From a checkpoint of a small transformer trained on Wikipedia: 138M tokens.
Each number is 128 + 24 x the weight over its row's rms, rounded and kept within 0 to 255. Layers, rows and columns count from 0. Numbers have three digits each. The size before them is the row's rms in percent of the matrix's.

# down: layer 2 MLP down (transposed), 512x128, rms 0.103, rows 275-299, columns 0-127
# up: layer 2 MLP up, 512x128, rms 0.125, rows 276-299, columns 0-127
down275 147:174140160071177082108134130096099124170096103130111132136106143110102150112143144115060159116129122159106144131116167135108117149147152138160165091151119105114140140159101130127115099127111101154121117102126118135138159148150133143110168135117093136102123128128117140160102130124130152153172102134143165107144108123158134111112149080179116139148145125189106162121124170142101103131131
up276 155:110111104072103146085124124130137168080104101110166132134168165095131115098118138142118157158081104161095114142112149166122159135127104193117112136157156131101136120175084165132119149092110097135108106142094117150134143167147120115109137105124113140134096082145139107136106153152119144115127113112135188121153132096129146125139112141145169119118124150140143091111136156148112103122102
down276 186:131053112114143178110123127002116168032141131158134114126134123120119127126116122116129113114077128124116147134120147137148148135131140125103104132139107131140134138133106109117115120110144122129115128131106121128122147147107107117122152133173108109125117112154143143112121155126098138126157152137102204124143138141131142112126134132108120139123151089124163120139113163113115119142081
up277 015:144121152172130177078135135148144113161088146127159180096101147139135160121114126143110136101139100123122028142119113123145127143092111155133151112110151122141164115142128106115157135164122111126134158100136173112145150087112074132145094147143116135119125109147133147148110110146125169098144149147123128147119102118161063168138106112101113130142156132140113134159141113132131102100139
down277 026:138141116161138129122131143132158170138145095130132132138125156151122103081152105122104155108138142092107075087165112142169144083092158183099135164072093140126116143107159120110139126129137127142132135115150139150121155124164137128143111120116185124120117107166124099121120145076149097155089143142137141122080138093116082107116107126112099123080133146123099106139157150142136168148136
up278 180:109097107110097142120135140153111136100140103162093095171130144146138083144133103130117121146128080128143121108105130126112141099196132138144170104094094166140094128102126163120117134092178092134123097148156146146147156163105153128094141105119113137130141131118148144144165139140168130134123112137131135144079062156130129138133154091181147116096118154128121172143108148165147135110149
down278 156:135089074145124141112104095171139115164119143100133154145154148104124132121144090127122129139118158098087107145129183107086136130103088140156135103147131119167154096139143108145131106111139148118142162141112126117051130078127112134158143117096095126115121116129113137114120124139105110167146149144125122128090140095116089146109128174111112129148147104119093088077169110150159137156099
up279 147:082114120105140156108114142134167170121119155180137128083144143118136140120100089166085111162129133143130133126156120145117121121114103135137108136115152076112090126124139125152112117132096098149096089064145116156169156135146142101134151077117100148112165152109145151138090115159142118134124085153135156114109139114104150149156165152087118134148076134167153139099128125126105102132114
down279 136:123119116129150153078139136122135143132100151134139135163152144081122164140126117136112137161127121123106108137122176131138128123150105137110140127169123098137162120101101124109099078117132150184075173085090136176144148125084144106165134123159116131113163110134082153101136152132121169168149148081067143138111141112139124078117131129142110169108144111132121128120148122157152095124111
up280 017:127118108136118139129132142151137118085140099148100157153119120107123145139138145168140142166122147094141255152138119138112148135122112091131139141122128158105102130124153146110135138134172103112119081142153120161122134132142152127107119131122124093145121145117129120133131139146128128155139098137108153097117137100116142128133096121133111175121168123109099121119149097133118128120149
down280 028:124131146132121105121132135079130162174098112109148103122104139108130142167130169102125160162164160129185064079140122122137132150114128138113126160136112115147124142121092144078126162136140140098148128131125127152147191103107114135080122103123089111121147121159124145128108122100097145104094113136076084138096157120152167133105113152107136162125141160122126087147132133114111165150129
up281 164:118125135111127127121155143163123133102179140118109144139121108118119161106113145112146139121176164122123124125106113104090115119118104097137115150111104125094078146151138102142145131135083140090095135126167151128104131136091096141149095125098125177184139116159138142111133129118134123114075134165079130083154175118103145101100126116128112160103131128090104164170132158086089107118091
down281 172:100135097107120164084145128140154122152167121138128155132142140085108136165096144109146172107123145108133170131127108144108149164074131102119120123112122128133139137162102136161157107093158130096108099137174120142108095130159133133122159177121157153172175075151100148153093097129109112091161127120115135124119197131094139107121123167106124131105132143104109138122123117089122142116110
up282 011:121126127184148135124101093192125167150135128104119101135128163163094124114139119097136114146095112110137133157151129078129113098144138141147114143113098078125141188145148102127124142125117161143129101133107119169173137140087093143145186097115117177134110137098151136106116172136128125138128117154140112141161089109119102125082147107109162153140141170145088141115118143121140140111154
down282 024:116161077131122114115151143068122151168139144133163110104116113146104142117125174096114097098167143135136079114146136128098148156122121177174105111136119131120175132115132120146138159162140106100136089103169093142084156114133111117131144115148181093110124116150141170121141146088137094119122123159110134107135149130111182150094123127125157169105136115097117116099110126111146127138096
up283 017:120124129169134134146138116151130153131147144128108085121137108113061123139149135148107117134151181112102085127136130148105164113158142092160104142109139144103123131107108134159114143112092139156139111090143142149137127163161111181192136126118088106158151108112099163096108142105175127119107166105096150157092165120155133146109140094097158126123115147125160109103089106145152154131140
down283 033:140130132146134138153132123117116149114132144171145154179146172164137203127131114126101134133109134155124134097093133127175138135120085120121144163095126087148133164149125160148136116109149129111141080123137111132142110124153120145108151109082146165137180116105106148134132141155156104145125101113121108128118107131114102139132122156104103205135152119133185169178148159099152134143134
up284 134:113158126159125131113094097136098140145177094158126084088129125144153129160126178106122147117124133142106129090117116164149157120101118155116113117132121126115141088173103129094107110118141100142145127092186175153129149138077129138129169098110148123125103153134094106173132124127148159140142140136166133156104090108104143078144113091192106139107148113116121160134118122124142129096136
down284 135:126098103171114120159092147113139107119127097148139134111160112138138114124099156056140099148126160156109127116129137128123100124111177101158135117131113110145106126156109105116125174151132104122095154117125198140135098123146134121128146124101094139130118125143104128073169137160103103125099135083180154116139161126111127131152085123160097158138143124181092154145134121129103150139083
up285 143:123134104102170132130150166144132155133147115136099131110137116108162142078140141092184125114153130116074082109131102105149129115118119130130142108099125148093132133171108118127135123150132151127131099125099168103087159123119133131139196100150144127112156171106110124168114114126128130152063176095114139105157116172126129133141153123161141131097184106106110131114077129115139106114128
down285 135:157130125110104090130080123076144136160166139105119161078118143129126154115097061168106137139089123108132151159136120115136142125154113139099114146122140159088125138095125150151100064140127124137136168120112131123160063121118108134084119116100145146140100111134109132108112162103140159108158155137170099157098126130102106124155139145132135138106136144133129058132148106124112150118117
up286 161:132109096144174126148115132146068118157116154120111164116148112111141148120129117099135113115152121137131128140119117106178141085188111155122158150085085117128120145139097089108121108123099138098143165104123110094159138097152150082119152159116117143100167133156082147133112140128135132103106140137139132085123147100132141137120160167106106155092124098118084163140090127125126187151142
down286 154:123169160084092132131090131133127111164109133113130086125112124182077150150137155133146170129146110135117141115134103089103105088147162143127150129156127151099084142105125145121104130122123129183125168118097151163097102147150130153124107139136118154151102163120189076118154114142138118129117109104141135160134112154140123115106175125126134125129139133128095106088124164142135071170132
up287 123:125122161121145133144138132149121107126115107142123096143142162106163127078066159130119091102141117079171130144103138129166150106136122155119085098120128123132146124133114088090147169158144102183094120137107122161121129121130087125121116131149084107120138157113181133142097084126124132111115121110161144158117171139083151161135113143116087101132163091112114095133127104084121144114119
down287 161:114136108089102118129140144061093133193126133133145125141140149126160139138080124121087109107121130149107182132100142109118126098160252116125143125108094155130117167105146096112137133140119143145095112146137130132132140157145141133110108101149103133151119110120137138155104127128129140098128128164131159112144136133130130171149135140128102119128112101143102059128118120138143118147119
up288 070:141147125119120118128135085164107141117119134173144117185136146115115143144122158101134154106135142128104105144136133125120090150089126114046099116160153147118155148132084112166109158134094129146120146085120117202089140118103149107150085106128163161125148101109105101102122138080118130126151169155138117145114154112120155130116142137120076120107111138145119119114117115145101111085108
down288 080:129114083136121153112137133076151109165123159143091131090156123118160130086140112141123097125140107137113133116146152147138167086085127111130106165092151164132125111162120149105100136131136142128154088134146109144128118088103128128108195146106100120113144142129131130117126126127130182091107108183113078168092147138129113161117115121158097126156131118136122149132094132185133089111163
up289 129:133121160136146097099144160146124136096125100090145110092112126163118127163166141164178137114130134109127129171137115120115128132100110103103069123136115097159101116125144153124127116134142100155098074139113150141114161131138128100141120091162148162100096139108147139138121103066155099176129082135138144149155135140128173081143110174128101148142142149130152166174118134116124114143142
down289 145:121111162107127107127155161089131126142113128158139125133130129130100139124104141119102112135117114125112139116130141117094103128117133126117132139175142131157128110115119156166096048116134140129102116166109141172123134141146172091158106122165137098075120134142127125135104082113132096143198138152098124135144169097139131081072151169113100175146119109140126142150117116132182105153102
up290 013:140125145168140123122126104175122110119132149115100137102101128118104154176134181082099159123134170135147144111172130145151117146139122147083184140164129092163167184143103128108133124110134107097064139130105124136101155123170109141120130137118143179121098108129127113123128141095147139139123156145118129111137116167177143152130079160127130135131116153116181129114159140106102114145128
down290 024:128159163111112160165159118083103160161160131117096089118136152118115147137146134155091100158153147157123107078092175144062120082130129131152134148083127114159109157116115121101121122101118135128134079152135160130137128112091135124127103144098143119138154103107118138126117153158162064112120139152127093137124139128120154108130132119141119130109082180109121125155152157164157117138138
up291 169:195161140145169113100140135152103100143116124123125112118101164126074131148118136120160190128110126163104119143126167142107118137116134114119111158141152125094146152126140104113119182111137128125135145130127104138134139143119151141141098153080096149095117089154134112103092118111156173136150167151125107123100112099131107160101129107177095146064138149127139110129129097148106126071141
down291 156:184119091103144146141139117030096153115121105150118119141123133100174124139162133119092144106099131102134088126162152122136129155132107169124119108121152132195155124135112136133142063116119113168129132147117105136129148125110138103120177116126162137123152157092151178161153148103129143123081134137113133164145129120135153140122122117113113109147129119096140147155126127144146132130079
up292 021:102121127159129115141109086162114138144113121156111105146123142087130106119134140162127136141108130131117255107120129119153121105141105108077115131123133136131131118153145160121126149141121127168125154132114117132136117089153130123124135150142117112130142124131115129117151102076113132137120154144122132136138127173135117129123097139130119147151140124141134156163121122139119135132176
down292 030:116155137139094165153127121056112140132139140156122141112129120146132076099160140124160094145104159163117163151132134096122107173137064127153134139149110115100121144139108109098117112121146104151136118115121120129157123147164166120109133103077168156108108120122143142114114114108139065088117074120129165131113136145171100144119118159121141115131105127154141122141132160178119092092140
up293 015:141137129091095108121103149193137140142150165092143102107121148107163100119106124144109150113104130136120014092129128141150107132140116116126149125143145132118114100112103151084151110096133110106120113123147091167139144113138122171116098125112120147153128119122095120078119100172112134120125130147102132163117102161124071078139104108142125137136082143129129110118118127129106120139154
down293 030:146162107139116135109140132044163161121100108105142089111117109096141098141131087126138122137112151129101145138135095111131119148103126130149163099125113112127123138135098109096120213121160122134123147122179145142130159082098144152142130123177155106157140110119109163098157139117145159101125144130103133134084101119144127103143136157130089171125108076123122117124156117137158122093145
up294 169:095098099093123113109136125129130168140175131121160132151129125133147132148127137128111131132100139137118119107168102084180079120155137147113130099125129103123109160128082132134072126167102116168119116145134110116107114158086134143135161141131132124136165137094108066145141165157172136177112113150096129100105132102123159126134145103125131090108096108136187146161152160122146107092136
down294 155:128159102140126119096143120132134108117134113086109178113137117092114141149124118100126134142113116106138121110107142166180157137122118142104121134131132089196112082108146088110140049143119150123126148143145134130158129112131136130075079133108113117105113107156172164085127127127081161123136141145111119110109144133094096082130094141113150163134117129127089175164122098138109151129129
up295 013:129144155133149121080118152176120131163087123092129131142102172095160152076183141119107153090136117163110130137102112131081110133104150139198110099136170122126164132129115104150092116146136107118181152119118136123099142135131128124115121158115171143124132165101164103143114155111136170157167123120098135101093148106124134119144118104091094097118121126102149157126127127146130123111110
down295 029:133102116151113146147113138066157115153129098126129114125129069132133153105106164136120091101148147111073125124160127181144179180132085115124142142127130099122140114179168168110112171153145135136119113125112115093152139113091141135121164145127155086125111156166081121103106138129155109133091098137164153128117114147112092142146130141126122127103132113106142090125095160123161126115127
up296 014:099097162115135108153106135147124144097148142152092110095136111146153127080118179060099116151080149127132078120150116115080143080152098112119131123126112154092118130108128098152115148116181118113159106119109103120143130125171107131111076156114126168171101101102106134094177139114142128103104114138136132097126116164116113121103106129118159139114110161131149129155117144113118152143120
down296 025:105125103131108131161153128104134148135148069137119116106114113114067136071123177128135126163106106113141155119145112118139147104109113163139085174118098054094142131094146111155147146089181114142146155133113153133130111099157147085119159172133153157150149146127123152155153147155157111137137131143126098141142144142104110116118101134140120151114154084123120102100152101140120133102109
up297 009:111082119129142141148114170170123145137114116069110151108156116134101103124136129144151113136154118107143079150154135095168079102136131123127167130138181099156134139156115132096159172139137120122113124177136152148143148129104113165136158089142101109152111101156132130163083101098119170101100135107173138164116130172111097135118113110096160153129131128133151136162126133113100132129160
down297 024:133111121117132141095118149031127138133132147134137149100107136070173124125109129174125091130127119160138137104154116112111138158122063122153144128128070113141148144135143120109109158137125133120138152147122131132123112117128116148078126150142121093159135155100113102129109135155140112062106103196110121143118105139122119168157146149128135117134112137136098143138141162095086171135137
up298 018:121125088117149155121106115144112124142099157101131102072143154138108107095106147130109140109140118119114255128109114126131152128152128139174127115108144125134137121134120143140121142131138134125112173158157146131135117139129106113132133160122129139133104127124146157139166129146180134102114113155114120123096124118128112157124108118131113151148172139152170177135105165130110135158142
down298 025:140090131145114168117120129106110150151154152099133128141118113129132129068138141138128121158129162155111120127181123147138161110110127106168136109105081121159162103122164149141149152129104165134121138114120182160091093114118103113135185139157126138086168172176083107143128118115170107162127106154156153153086135120127139174126110130128087126123096111152123121132116113116094132099118
up299 014:107147151109117144145192123163120101120114104158126089165122135129155126159097127139152173161137115143113136106154149114116122152119121111195108145108119103131132151116123162110105135116170100125121115158122123096084140110080172080134137130127155127144124140123141107127146114099136128115143169118129151116107124076156158116123090123125169133098066160125145109154180168106134110119160
down299 029:095154127130142131119131146100085188161095091106126115152171106139156103136132126144157149163126082154142128123104143137124122132110134142113138118131083145139154104146118134162138105072103113084094062103135126126156103119128121122104139122082129134113163124122117122151123145131143157130103090167117094153120070105104109074127153164126117154133127132130145118107076162125128094143108